config = dict(
    norm='rmsnorm',
    tie_embeddings=True,
    grad_clip=1.0,
    decay_shape='exp',
    dataset='wikipedia_en',
)
Each number is 128 + 32 x the weight over its row's rms, rounded and kept within 0 to 255. Layers, rows and columns count from 0. Numbers have three digits each. The size before them is the row's rms in percent of the matrix's.

# down: layer 3 MLP down (transposed), 512x128, rms 0.242, rows 406-458, columns 0-127
# up: layer 3 MLP up, 512x128, rms 0.247, rows 407-458, columns 0-127
down406 102:145118148146094111100125133098104126134099107151134069110070176140129088192125154140159168075166093122151144192072091191109101114109133094129093119134105133123126115126120146130087093126063137149086103111074137117057137099127175165130147138080160131095160090044072111073144155167178137092104097113171107074148124073130141127139165161106160208142155125165064171113161130132124150129146
up407 121:133124126134102089074081146142123109130086119161149166092142098080143111119113139082138075152103137094177131133143117121145130085105175140060182103119108127145125084081101170133159091100171128148098086147118215194149113112111151133132186145118100173133137125110192165149080138167121096104169120141153149186116096135103119094134202109084079134147198175075155109075113167128118098064120
down407 126:126149126084125154125048118148121121090070137152133143129161084111155150105064154079114110113093155128131096120124157135190109076085072073114129106160129136157093143103135151084162145106106106121136131166063164162203106147144115103198134137075045120161139126099114170187128139109160102149098095102102165101161137188159107171166139076140162067102140123104087114097152163121168092095143
up408 105:093130077133124110148161118181127134112129107125121184196110136151093125160051147107117115134129089084119119079116086143079141073134081153118071130090168069126078112130186155119148155202122123166119138138152093175139115098172132083140144078086118098109133164121099051126093140101090119135114125177082108138082161153116097058131160120147148136161099135096149157081088156098137040133124
down408 108:164120138073046096112063132096101137136077177131069130142145177113144162083107118115090161150123150121142105129109193137127149148154141120171113137106115195122173107177130071098188144091134127062144070131063143190159133120101179121147134090109118097108061095092144183128190119127114135165090121080103125136179121134159122070111168115117118129122149143186117124153130089154135087147088
up409 126:054107160111126133157131113148117151217101164063121097104172108108063101153138100122106176111185082102137072137115139140169126151202114113128200140160085123104111132112103122179100115137143149142059110143177098152154109114123110158170130146197166169130154140134131093158081135159099117127098164175161141091133130117087129103129099169108117116100101178157166115137177130099162197189147
down409 105:093116159120176179106063099141087155089122150136108159080079135130125130129107133130130143107071111160125157140139143145127173130104144125148088075065145156163154154127158113157144070143144204110133176104102140161236151168070132126177071091173132126105075174161137137157112140129111144147179128105093079164154125133154134115142145184054120135128127210143143093188152105145144121124128
up410 101:123155111148061176144165134139075110085094106128074160132094127175130064121150127134164130090138131131102187116081140165153115171120125146126128089127121137144101157193123093156160141093143065136131208133164137197133074123132088110129184111140109099137101136095101185076125121163081130133071112136163113089102144145085154146186172125073127120183128126188111126168168192099080155148125
down410 095:120056119144147122147098194092154157160181157171071125164103108160130167165090127180153148145133055121122136106138101125149124113173197099123127205163076119093135124147117105097089120117168170147127101107096123202111146092153148121122161152102108153142168159152100171183152155085158124121148124127115164185155114086110162108099124192127145135144107086137100154056083090072175164128126
up411 093:172139116104166119106141159138116175126130077160120164199117059119116199127134121161120102128196084090120124110129089145135129103159139207116106072136155134139150107149117151094126153135135165171030165178133139137125130114156119113084184090074175125157137110130209131124094150108161082144132140074119149131141125108092112204132113148147137190119135112085091060172175140139157116153123
down411 094:076156153171141086163144130108168070105147078161127085135172091176121107150118152110135102107131080121165176102141171129076120130091108103098149135134081099153176096099130101144164120194162092052167109097144132130119136116159155146177118172102085149137138129091113089158114001153099104109072110168189149105123119128117126148082121121135136110139072111139111078099101145176101161088142
up412 104:143189163059089137115132165100112114109131113149142106190143192066101153105132084133059146098178113153134093158097120127085090183142135138148099107092202133111096112166120178080077107147128111123105137142079143123172098120199091166090159114141137060083124081181197154118130131147132126121188110108109069141134155117104141117118107089064128157168140169100120129131138125153134148078145
down412 100:121121161118085102135162109149153128159125121141123182102126101141182120170116178133183156100096107166136202156139119197144172125152169106152136132141136172205165141155176129149128075153163124198138081156121124077150110151135193138133141137160133178185133047159116130137117106143170151183135128117108111131122086096166098136172124129118117106178146084162084199172186119086094108110163
up413 101:105093174072125118081115143142038114135138170142136169149101126071165153166091163169064175068112115107111156128098132107180187147142111171036123084162103145126143125118150143062098104085089195159127110175119196134119135125095193134107187124125099099153114099139150138129127142159157144126127108100147136104131096096138139180166136183148104131174124111135189132130170146170131111144111
down413 106:087087096107139184129161170123034125132206108116160127109118160145079126126167115151118209135130109140151103111141109139111145074163162142131129158132145129104115143186071145105092181184119162178107111132104187125059132086112122119150160130171115154077149111097123151094160145112101092123125147131143095168141104111203131120158099077143090078153133136096158145078171074127182132167077
up414 094:126139112130108150140084090099109126081138111146149152077111143064103115123156191145125158101214111132140093159169175161135154159128142072141118138129121142218110117151099172104143079134175143177131100097146116103120193120155140153056208090122157100199119180122142137157140136118169110140104142156148108168065130132122093113072109115114099140137151097093109096155147176096081062087127
down414 091:161118129160122079155132115091109138184182127086109117077120120147124102172141072139175133117152170132170135174122115110104014081070157146147115083127147090067160143134074109128124150151132150125116154156106153202101159087114148111174158176204135185150168128128130109120102089130119137141139108097164172127108100175108197140148085092146149075099148152177172113147126091137124159142101
up415 101:117166107110124108064101115128115130097127114087181155147151121151068043141149089179112092126130104134080139083150128132101129152107107133112106144125119140213181092156077103153124137166177107132125099073114193152111138127100142089169158085149171155135156093144120157181187152087109074116128129099179105105140118182126144151082144153123140038060115146089193122124114128152127111094165
down415 101:182152179151126136103067124174168138063136109140134168115135146130151200105095145073101064164116174147112160188144137111147199185114103138057122154131148101128113124150095084111188110120090114126125116134106114171171167201147095103103166132167139147125128126093103130140152108086206160127121173088109126107158112106114134172136139136082181092128198117183143110153080115144110091105130
up416 092:116074103137142100131120165115046124104161134126122157129156098129116116182140160170160126083112090129134178085157101187131149119165117097141129135148135115085193125118170165126049133193071174128139091132138097147137117099103151136111141106144135095128115076083125136107147088091160162104195109097087135124120105144096145139122061113130174146178072103084088068204119081124136065181129
down416 098:188145143143135143136119095158102180126124116073133106105179115124072140084116113129114109135180164119067088108184154030149096153106097089117063092111148100138165175078123084117104135137128148059118076131131102177175137111114165098128123159094142084085134118112135078152093081122139134143192190101104150155100123138139188152128068139142178137108123155115130079060130159137142088143139
up417 106:102114157153102098161084103111079124134124142102143152120094150199122157116100096065106105132153118087154120131148132124115123185094106170163131094140210095107188115112108159202157115106145066172115084127144113120114197130204154117149094089108129140130127167153122074117088136101107139132180152107141118151138116089143102159108148088070097100142191089133080127109102092067090209095127
down417 118:111128187162229179127150133108127146155124153139134081116117180095122058073144132120078112114172072109092156134167094091159194120085095160111133139123177093120081159161111095161146114149137109208154124155128072115085165105168127130099190053101098091150110122192067140101093110119134129154151142207114079099135135133141126169148127118117113122095124105160139133118129144120132145135157
up418 090:109154108164119094146111130155153184093178120185142140171137148096123089181031099128156095197146084116133130080169165161107168127083196196148148126146163132073092141091168132148146101194117136163149093106094141150093107161145096111092121163107080107100135119176147170101149100125106153131146133105152129120136126100118081110154115118092102093105117094088090128131178225165150130140108
down418 090:160130140123093131156178106135094092145072122097105098101145138117145104031184124120088176106055099094118124139142171122093201145109118141136147135141154164136138109171091094170157143061131092103136109189152142096124140107139099100185120115086099163137146153135138104115105180122107129089050086144113097135132091090103108116167150068110088161167109076087070095114163068097086131135143
up419 100:065146189079093122087116150153134126122165130124128104082152115093123148154145116127130128150124147110173137070098056097143075129132101135136173131129130172121107083149092139137160163130140116075127111104085141118143178156123108173044057073110134149165129099183098056114108102128176109131150102090195148117113075048066145142120130095140140107134093166074110087130152178129128113118186
down419 101:132123181104109113134093110092139178120089126143052091092119140101129156114114104098056142085140159161123160099102120171165143149116182103175154191144086113060116184067092107132136141119146118130176121116111084103164133137144096136115122165150127076112066086193130167087107153125071133110137147019148119119086147100158133099139126168166151173099142120084129089121073136100109156103147
up420 110:126122126130159100145129055172106142090117097140092117159176147099110133140069135138130141145081160125114087186114138142086061094155159112135126161182158166198131100108033147116099190156117168113139127090138142141141084161135154082129134086132107196118163135101133114108123092148074121139129153069144125166105107154069168081146055114058114168102130131135162143159081116107145068110118
down420 110:087202118088170122159088113125150139150122126160153076120132122087069192108132189145098105168129108126162123136131147104137132108049100131084068079087084144164142133151128110141210187080141121130062165138138092138178154126141145129088149173127125196131189110164158146079154071125100098131145145094118135076108119138218153111108145115127114156128131116147111097108089113105134185113146
up421 087:159165121117105130180062107128116148085121117129185116105077135103099117102124138112146057117091102162089110179091082184123090109137110105190088084126111090098144123129119106171161105143096146102115146082124124090091101125154077064124091123159032175049089109121066147105109109153127132153121092126136152137144111143130122076106150194138101117154137088172123175177095172161161098143112
down421 083:126106158154170155134128163127079173148136181097128136113155093115087133141117104105149166157141097158143165107142103104117121186126126158087096041167119079218097078084137198129072147099133168086143078183152123138136108126062154154165171130136164127167148140084105093129110143178135130145169112146128127109068085124146150180126125062129158148116156162126128146121142132061110206125105
up422 101:118158211147104108128057197161149110118045095129140163100148171115146092126138144129162058088136126146113098132137132151133147181113083153101154069070124082104113152162111086074117147072145106139127137146160145149155122087123140110141152122129125122118152134145155139168148133082146057157075125146207093019167159135157114120109073133093154145071124128148139120150127134084135115107105
down422 113:109119187141096161130148106143132167127147148102154159115119170119127075165134152052140128142142061120073141178094096122132144102119141121128105143141071130120131121126139138132123135080146090103118077173188148133124096062149144139135098095127169119136130124110154202134088110135167186171175126103140067100155123081141156067121145163179150106127138125118120096160167110075053253123107
up423 103:099142135179067102062110115124131094092088088083143135082136200094097094190175153170045117113054126111107147152115162121196119118067168155142132115104101085123079150148116106099148126121195159103101155096149070105175066121119084143127143127077121155082118112094125119132145133087184129118150133148151125131172152080096107074110094125156113102081131150107097114164120145122142142135163
down423 094:122071191112130211116147120158133160173098162132163101155107135083115158156138119102150081119143149172123157126163112071092130139179137084082192124115120141083124121089131025142068114149122144174184113126085124162107185103148134119119136150118143134124102138193106122088188113075103161155149141074141149187099166132133099107137151175129128168130137134108173193107180135138125072130126
up424 100:091122080154160104151153070180116128159044156102119164136135092102102131132137106116160101040178172145164163147099101131123126126149150112124108079157144111115087121122084118105121120117115116155117166185110127170117070062122153156150091181172112150073064111140134077163164101180136099137160154090126115166196131110139105148082102121137130158141111137189162121128170125126147158142031
down424 104:122092083173110181159089175119110116087132119081131126148154118163086126144141136122135157098164105143083102115108125103108120101109142140128145146140120115124103061127158139140203139161149122098171155168101115095167098147112121104084150161156121192089139197113214116111093202069133165120154041107142104091083073149127176114136138194150064132143122142108126141118094081087162094089163
up425 102:149108129053146134064121198167152110166192079109174115111089115091189134160138138097101071148125123111111119137115122120135114176154125125110185122047154167152161089078127152114114147154097086164162145102075102192105169088114150140156083128101139127143147117195161099157140105102124122109153149138106164152168089125099178137078153100083099101133108162193140177116175132167152131169115
down425 117:145134148134097147178116117134124159175141121121150065104111098193185139151085145103132134102129153102116067169199119162168154082108086167106171142133164111116164124105117171120093088140086130055132142093120100120113129145110074140128086101113137119164101163107182164169193122165116167154152190136112137127157219098188140176166135102081115128076118152197142105114176103159123104128134
up426 089:084098136166130107079185135145097142140135073096154136136186068072153109169095120095158060140130107171139135159112142075136167127095132115107155123097181100207158163138141169084163182120094141102069172099100089156090143091154123089077053141139140099101061150121071096168168129140113152139121163167134156112086145121145142109112128091124114135125077133141178132129104141191170140137103
down426 101:157093145101065158101093128171075134227066182134128082110169149150148140141103132126152115161124150080130209116097102131130129137099154110141124182142089181078164086143125109089112146160147100062092129108135142116167164126104119136107132229113083138114097111153164105118151102154152150199125133178099138129146078168101123093137144171082150175125156076123117149093107133103166148118139
up427 108:114166217130135117115084149190157133161105115179083120170139150135107124145143101150116119161133117136168123119140208131129172115180110172138132135129178086180125161186091133140112137106150156188144106128100134140089150076174067072155121128123118138110145130083126137109101170161109107057129156134079103115093121087060121096164137172156115127092139127205117080171146157168176181115169
down427 103:155113064080169142139176160145078155154186130099140127151151137153075091099148089121046109142121075123135087109155159137154157098077126124117162144096121171106119107161131140172122105112141070082100147142155111147154125082150071146100123160170138112135191075134056120131119134145138079119148086138163103155098139180109162139100146154121127062152096165117216070158149121160112116195123
up428 102:107090076145077167063149118139119124108071099165122118147125121145183086101118093110139078093084122097154164097150115184132194143115115151124122082130128213192134109119165109088140136094133117125103112118069076129124163157092174057132180053105154073123143175135126083147145155137119121157130156105117066148130143091119092148114170067107134144184100128143103092134081138140135074117159
down428 101:152179144105116164163104089144175096153142086138123091106080100114134116147122171107125145131120181147104134166126098147090107098099073105085165151138095197058100132052128128142075104164143152188113114130075141128151153156129115121140141134137118138154100196143077069153125181127143171172080079168126099131110127133139144092158145149113196139140152057129099110111156130108220134129195
up429 092:166119065196173110139132134155142144110144140125162086184106116144066141176079101186153101142122135151141151149146136160107135122133130093088162105125132155148148123166118105115125093224145161073148119125145123113165126182029123078129101085146119204143139155117126109092159087128161107127112148110107182153130175095172125075117131135139085192184114136171131056167089108147136143110101
down429 097:154054183104121176119165081106114102171101097163084132112176162101137177132127123095148104167169137142120150104078133114152134125114125154146145088147081191097126128094128121125128149060039099153161098126150113161146203146156094095131159118119122119192088095154097132121170125136161124131153143112184101090116109168111129118193092095123198135099181071118114141074137165138100079175152
up430 099:135153177092108195126161161104172178118153179169147122102116163123082146157133119087135193163091133140171128143145134103145138157079124104100131081075147129095107171185099172128095134083100124120111081102127159105120139147145181155074209076174085107093120131085139124156163109122165149128132158156165118155126155108196118070105185164180142124129094127102138149138165153180194111089096
down430 099:068219050136139075166140134173141130142163155100101129146143123150090122156141155163095152137139164117172134114114157094165077131119118155119112118083090157156201083159162122151133136144104152087121166160148107156161092180150136145169134138074146185169154108110077085105130044106061172128110117157143130123143140125118130143122115112049124155125100118107165187097093108152119160202120
up431 100:076083134097118094178157187168134164122082159158173168128154151141133121160126190123095110111166075104122123112086125175185158069139088140090132135125169142115120103150144095154102110097103165180115034106115139117154118144128128116154075134045137076114183108189142080119140141128090094166177108117072111166124141067194113152140107175160125118121105142183135145146118134137121127126078
down431 106:117171094128108149108127167138166123043130109114144085132130151139133118165166149140150159104084162094167124115104136106119127168156099158143052093085154138153122199156150143151145110130108183161068074128186137129181039100116141149131062141127120142188113110124150158119085109171099151103118132157063153071113150181103140085110121088075121176142122171119099153157076167125116178114095
up432 090:138142136120134098148094113093147022165103167122092056088121136111097115113166088170115118107108133112098139171069122152068091150150157126117181093175088152093099111175118109124164160143091128135128120110155106044159085087152136132113098084120090128093145146115039107169153096137140152065154141115099141107140111159161119120115158079153129172129145163096142195109111114099189097175111
down432 086:116089168163120143069107149155119165137145153119166154163132091116094143143120141083089105161119101077145083134153177069156171132095189159089080146109134084130127129084074141124097115121191138091147154074166113117141185151108073115145149130070118122179113115151195115179089171165123143152160122167106124130072132094071094121134164140121146099118165057133114118104128130164108184044129
up433 091:096104116150191139103053176133100152087133102120111193152131178128081062104110158139075107073178069141146126098098102074145159096179098161092133106118065141077126108173155156093177137116131121091106117142125116116141172109120096111157136178154100127112134103151176150149148165086152090105080067118137109125182117225134129116109143145150157181157127113172152111111160128120100165158109
down433 092:102141072105157093130172149148095100113190143161189126132158105064155132163088141118140143081094160121146109153111141178151123143127082111145112153162168209173151061113123154118115109077138152086142129126135107131164110158038165112145157116111173129086143075126081114111119157109112100137172123174130110129128038157087137066119181123109118146058150149131183110144180093143154165127148
up434 097:163109174151106117164125188193156097154162096160136128141092148147056117061189144114116136178107128132114150134130139175078085095101126101163153117111076157098078067139123187186131167175109119148114150085149093095151104115113115166119169105168110128138156088139189140129172084145136120144109085146122128121175069082167169130177191106158136094132093164138097121125077139079144079134118
down434 097:163134155042095135079181121119175068143135188119152110173213193104138131082126108169150145092143159147163165115149101146159141134136136133129121161113135124169107126124055134106090079100153123163128149179100111148083152075107142136142098109095167113093096168158052098107143126037125146159130139148160151189117124107071090094120103126141120167164129097158194122134143101114150116138131
up435 095:107129156098113164163137190126115160155137123111090148112089092160099132142163116129114095043130144138103152152144143159158117037220122068136182127192103168126203124107110126115114150170086136143073193133152156067081174120103144126080122104053141118109131091127186140121126098089101122095137113120109143160093108140069107174138104130121080128135106116141129078163108172118101143158113
down435 074:138099135164181104135115114141125102125124134177178113166166113199200103123093139127083142154092087069141154111169129158134115164102133153102046125110160080171096147103083173119140164153160153105178157154135083149168105101127157163133121167153119149106151167074093112090100106161142140187178126164166126118146137112172129105120171075115204154062124072130162134140126067178131154142145
up436 106:154142158137188075105113127142088082137149176163135122114115092099093110150135147141123139111109122141165106135137164149119109156182216134121098139109120189142080065117102114095191108164147182079163115124077158085109125113123130132152097152085148116188125155179169137134117190078107161118198142107081092155107106129117124098127157208125156143174136139163090127090062143119095137060093
down436 112:138164154156122162141117120178194145081143142117108139082167117103030143159166072102090154134154127126138111148142129101158036151130108138172140138118103135136130106108190164143125126121124080128136064181106116147125083150134091125145140117143123094116078109086125106119126181061134110138103058154062105116192146175075090143081108100109110148104092121085132165069114101184088140144104
up437 103:095135158179169146118070066105150122133101126114112145145175154073150062097125099178047169144107134171151098093151136176231152118153121130160086143085117102188163092132088111123166179134117106149125163133106157118178149138092124134153169130105142119140120119171166129164141110163116144080108113116123167127142158149068166222109113107137095081077148073160099135152119127094128104116115
down437 106:107138079075154145140087092125074143146127171133130067119191138087153110165106104102144093199131136106111110103175000182085085139130086128164135080125151131128131100087123110120140136129161124129132116116184105107117046107158141149108148113162135095164126117194073102134157092135132098139114112160141112109167114094121098105091160193115186125142118117130106164138137174172116132127105
up438 102:158126090103148161184180210166060161128129133133147094141185125125147133148085126195163101166112107124104090140144119096132093168192087086114151138187104222128110115149153111131149151132095107096195193076159118178152172178083176120132135135138127113137145142128147088135192118157135122198142174109105095142137078068128085132148150148154113133105106131115159144165119105125133120150146
down438 096:132096155145094097112071066133145132128092133125105131150146190120134109085121154091150143099117169125155195118171102098144162077083081150180130066116172136064149121126124142160075083112179093136112114131082129117124138168178126132127116090164152092120127168077140144192080109106153089072102128149184126117165134138053156112163105119091118146202119071109100129138141158134098173091068
up439 090:100145150111105142125097121160135148151146065149125115109074099117142049079176142106141085167132130131127137164149110110168087164151115097103207173131183170094151131143137094140155096138056071021100129110137141126104075082123107144133158088138133125077128143076097166082159090136147178151121081116119154101088129126104141109149105130124093115174143158061124130179162142131121086192152
down439 088:154096047206098121154158152101117059187112103118123122128116160146156165128096106152152117092163154093151157151102095150117189131170084133100117164090163113122116123140112118177128142111177160144152141120110126117114074122102126170173075123066154129099213125047127102157092064137060111124091143168159124114122108137147156150147122116112117149167179170123085164115123125086067115131184
up440 090:153159189130103122143060138100154132104083167125105144089077166098148036108106127173104117132142103176108118101153141168121164068157149141111084136131194121146096184157128128126113117104073161151165110117086146125156124145129104162172143107162118098140122125158126097164120209137066142148143035182118073142108101175193176166152139181100120119131104119171139143123131105089082121134128
down440 103:071097166111133159131167105148158164199053088161127128128127147154153207150138111165137104131144164091141093119137138128175134092124114113145086084119098105098120143169116129095149179185161135131168186098159131121126158100108077138132134148110150168042142118135130136111126167131099138079090082050096071098111133175120134145093134166162096099074159146058121127107124128148113069126200
up441 105:162117121131111123126132166185097165156107191133142138090153142124124169142149098168117139156154151089139123067138088185156180157098085162113130160090141107072166107138170159050133181186131122153145114072137076115094169068138113128140072076111079144174129136139141181151163112140110133117126138160134044157184172163142134102134120131115070082106114134094091106152110168169172098087112
down441 103:124121098117119150158090114124122113099172164137085110169147144105162128087107062144166095119143131111112133156150208123146139095120172150099146158172133171108098109193123096146201115070151101163154179160202102178119118179174075133071163103096157142126156114099131141138106150147133088134093130141164117141076071113082091087164139188112129145164151088141070161148152146113123052150095
up442 103:130095093154127090143050095168070110103139139175122107128146138116119161145137095162149143168149172126179097159115173183110149127103140141133160121116082132184057108108172122130101095143163163096070115089127144104106117178170106171207171189132136144072150086168126080162089130108150072143098172126138118125161134091113150099158149132107175075134131064128158075155102135135132140153059
down442 103:189167118083133160118190143102153169072109087146143096099167151105158150161129142062153127122166138069103150167105151101116145134177124108125132127181156106075079109119130137159120072153157144073117175121049074110098128141154088117093152110104116163102141144137057117115161140132052152081103121153113064108080148182160088147177136130074121129152086133139087154116111122134081100111086
up443 092:111184142103109155134175120129110116117085180140172110078119123093072125107194124116134156084028201090163154135063143104138146094124155166145127134144059111107116099115101113134136083142071121083132136155117151074162152147186167191105157130137127112119129182118146083121108146183141181090093155183114155170111115128141113113101149205115153139160091134160156098178096161119120142106126
down443 081:197163147206163109134102105097103093147110076159121117130171119166174139106120131119111111122128122095106062143150149125107078088119090086118163114144215129182157160200145107150108142125149123110167136090120109139181145074059148092155148097130122138136120118091104156165060117154132061090159125094128152083123085104105146135145156092146152132110151138068102145056128069098076119093141
up444 091:111180107142129153174113099115135137128132129130152230150120162111113128113113086097111180104107091122115162127176068053106108113164083115135095073147124120147096081164071119078135171147131150143069087160112138116161145138178092136120115100118134137157131170106170125160094142124106104155158175102171083101154139086044100125193118136101121101133075138205121111114175136115130052151157
down444 092:159137094083117144090133150079163099134140152137117085135187089198139094080167143136110092142154155106130098092126133069133105128107126060076164129107130084141103120127107098177150113117108092083125118115149107156107171106113072145211160089148098100112098092159075089135117181106155072152122144097131171143078157177100151192125096052096142103112133123109108145076108124185193149138121
up445 097:120137084168170166077175165136114165071071131159155146134119073149127175130097175129081178133181133117161130079134110095078118127108134087175155108087083153138154095167103151092206105091077169109165111163144113067177127127141106138121133092152158153141155131094201127166156165125193103089118124116135097068150176148113157122129114099123161171189141119117177108167098129115124147113160
down445 091:129070089127178127169094122124087127152116148103167193138093107101102122113117103083106123105094091079078139112078134093138187162141154159088118093108104064143143170126129122126117137147195102158130117137165081167186144141108138207084124170152124126153120107156121101083087129151118123215154087151144205174103129106111148123123193137162082081125160104128095099135148066127103100100171
up446 100:143113047154090083158194119112135136143118141067124133128057183122108168140154092065079180079120123120164126128083111146141132125123100173048095100139093096142142117149110100135131175167117195117088149104158163113116168198056132119160176146083119106123148105095131095118102151098155166133127134088076160107118143169120162164082117146142150121105144098155073131151164138136126128198095
down446 099:129109116161090118079086153131171098142128129186202135127149115140132183151088127138150134145152162179119141138162155110117098107164125114142135128134128150066082056108107213084129098146053154149162070145107172090103110138114093158136158172151173110114155150100110108130143152103119138075090159096125122162116121100089109156187160165102187126073158103194089134155099049149097125166114
up447 097:077149098117100175106070108145180144128137123108084153113115115145107162164105164108090135126185074163136091166083097170133110148138133111110159150141091133188118077073149118074112173113127150071201096083103163148159121121070152178162181183124138142126148123163116129112092151098174135123163151148185107101179090114090134167136125147074163139089072061127127098180143157113132099086137
down447 104:112102140148176119169126152138143097122146123120086148122159141153150113191139167147166155126086068129087120185118145149066087090107105134145167064168164100083053147155131146137105138171128068165097091169075117088153083143202137151119156196151111169172178144114133140163095146186119106137053089145096081158142113158124149168126143120123114140135132074116097113132109136067114187132130
up448 100:120119126133106122110193093162109127126108085077031122100152130118133147148154099179137081166134122133143119135118149160103109120099157126119134109123073151104094050101140111086127150094141179155112150169129061158108070104159133146110080040144126144049196097146124057122136139127114110127090157109142065076095121052141143138122104134079155115168154162100087149137141137068134119109114
down448 091:127078143158127109132114169117151163094117170156153158166159095090072129186166109090116099071115134091137108132167126120105114076165097121183102124153118074116100161124156132158077086174099104179158110100077123147143085180102085139118180130071134162141079177149091181111150151106133101118113140133174191132114153128133106127147139201129078194142144153144149106076126134159169039111130
up449 089:132113162095139159145146177143115218136096075132099102210131151103121079135132082106091109174173105099111123146161135161093127139119126154107175117046200131086168178150172114137113101143100087178120137141102122128144097132112143124131153132065123167095128085096114114084146147130109170087107103105122110173106055111167094090081136181123071103136120067154137116079093153073141113113104
down449 096:111096146144219124157119148099115112096197117105116163156121085121096118132080158189119209142112129075127075121124132071105127197115108148086114089159124086091152116133094167114150154139161153101087161144113150116135129077158139113154155157101133119143147162100188069097108133142110120120106128117164097142155144061175172204164093114137207153140148137111103121120055141099155171123162
up450 100:081143138170090125114109121050106140119086111157106155139069122151113122109182109128058118145164180152143120203172144134112142173089176175153093167155122163107040184126083158107193184108159105110130116134115119156188131090162174167171118141147081146115148153130189164094142101139116147109127161135132123164128127148097115149114129094052147143103137070121083078131147081136132115102145
down450 098:169112070125178130098134124099173128144116140132111123129083115128153096150131135123127083132117146180117109178135156112175160109165097101088114137067066139108129149141122074160075094147101085113155161213152125163162157134162174154213114137123152091148142146172193147200117103099161067191090145179081106118108145144126090097114109176123181106123129151088055114145166144137147132120138
up451 095:130164154164072097160148077219101142065133113145059127114109155191060174182130155157080149134133087120113149120099164043142096082091109110165132134096069077100143078138088158177126122130175123149128113166125150152137064137152158142114109110136118123128129113155108099166127145141144092147094094194127128126165105137152129122085143143111149071122061117141121117126172143202149098123133
down451 096:153082095131114149088170140085113154193134127130138126130194121090158056107138130149164077121108144093103144122125055162092127140159108058157107111124157174128138114108157073155156090160142085059144130136178152103135081149112094110148067097098142121086104162125110144144128153098083125145103129101153113128098140149099095104150081125205097179111198120151116057098134054109123154156088
up452 110:124074085173120112090115094140133117148191084161105128149145185103115101158165085133142136118087135161134126178127115077109121119112199176143038097165170141129097131149074188124129092181116128152112176105100128180135097106119127132116116145117109145122141107177138154197090175155089195098160178074059126098136142135110177135106144104162145132047161129105109107111104128169092121120094
down452 099:125196130137129133148065158158137123100113159164117163101143082140171150088134120119175165122154072117144120119105148135156153142153106121077113070099080153112153126143106153119083094100157098184110147123093115156094142143089118156121222141105111138081159082052110134068110153089157163179117094100080185156144137116162191161137133078089152134113137150129136103152160086103149196204146
up453 093:109140117178145145131115119117122203157125135072086176136085140156152127142135108099122117149154091133151159133085147118142136136147137070179146137124116072133118136175050130125187129124131133106074068085163082135175156078126110118119094109171136126065110156117151117106110107200163134137124097102108072170151110128074064051099155133172065116142140162117172196150096172094134083126105
down453 091:154107139108089114163129155153166057148133097120116175112146126097096099147118140133109119127138153100087149098146064056098110069074165173139143158115145107141141114128165170047165062183146105180163140068115134073138145133126185112123113187093086130083143117170107111120121151082137222130153132179124131185146138144104186113168106143103120161089062123130136094135096123128146105131155
up454 107:140142126161120146084193102139151159165142145164137111095103120154154093115103097128054100100098073125156173154164151157127146175120148173175121126130160114118171114185162139137118169076172113093089092099123115159127097108149105134117039177196103207186138186111099126125118190155072135109135173093190152192135084139125142133107150142103128114136124133142114167107129110068120165090126
down454 109:176109061129128174122073127091094161112108111083136185154121114081137099147103163132114184096166125128131137121013106125129114151140131111092137126104053143151083159152107105124132152149200142139138103115146119116124123203133120125119140059098151146179092121117109163066123116114163119145107149161091135096137181152137098185156171088139182120217120108131108123110093169119087103174165
up455 104:107177077115150099078142136138187081116147106162152130123111140080163149186120123111076208153134195162124157152135124129099047121151169160155124074121160133092143094176132094145138138140154163142130143128182110141102107153115214170144112141126152100093146136135125064144098116104169157175080162106140135119128080047156154155131115186128110167119186115105167126089163075150156136108095
down455 099:127120120096155131154158123078081119133167124116126106112078120161143068202136182126086148171139073098138135127110118162087173102126157128112152149089099133173146103133127090171155165145142112192175149110119155128128166076096131186081127128082141042120164166106126147110070143149059122105179147081131083139116153127194148087117137156149078087100122189128171070151096157125167155116100
up456 102:128091108185143122194103151127097154143095089160116095096129142163109194150140148080100118125102106062125137132090096134079132076100152114164147116135158192136151127135132120095183122074123097144080150112048131147169100172137148139145149161033112133112092161158129129162072107169085140119116134112152146123136080085128192114154130146102149077116120157099076119094065155091108094180079
down456 097:125120164086120181080106087097127179197082151083148137134106133121142114151114126107143089097160121191114166166112104124157185107114103143063111138087078080120152080143082134118073111161107109148190132197110108115092183155126127122101097185149172125143150078155135149106157123074114150113158125111142131159115201121141169132174095121154143106133196056137140203138181148113120119147136
up457 110:080162138171131151143115139124113121173177111147121106075092148137181129156139107104099146143165095155101106107105135140108060162076184127091136156141132127033081129139154166141200095192132168083144150131164135134153139133139134044148131073119138112079121071130101090166134077140057130180141124087101058125109096129101130093131132117159156093155129134138115103054153133150086163156100
down457 116:163082139124115149110136064150151159137191229146108147084125077153128136129121165163112084104141125076132118086155076162112140044118121158111117097095186125131151099141111110164085142113093110138145120117058148165116162087126193100119142166119130098102163166084176151098176120148135148080124086134107138120163160134113079134113157205141075107135143150111104107110161110193189126141096
up458 101:124118150116137202105126140101095135096117162075074142102129149135132084163114168180159120066094108149154084117151221110132132125170172096171075095135124131208130062128090158118147164142119145062115107105125115137082171157134136175104111134109048131120168115125079106139171154191102106120120126115110122124098067114123094099142157138167124102122101146039117120103087133124119089091088
down458 098:153104087145127152130135135161119137139166069157111133167124144112185165129130134124126117217074136120136114086187155071086167091191114166148131126072100082153104128125091089115123147188109157122147147065166154153127171190144099128108122171170106181079146113163079180157101112137114161119108150134118089211122115158164176104122128114121069100096136140115166125157073196129095146101128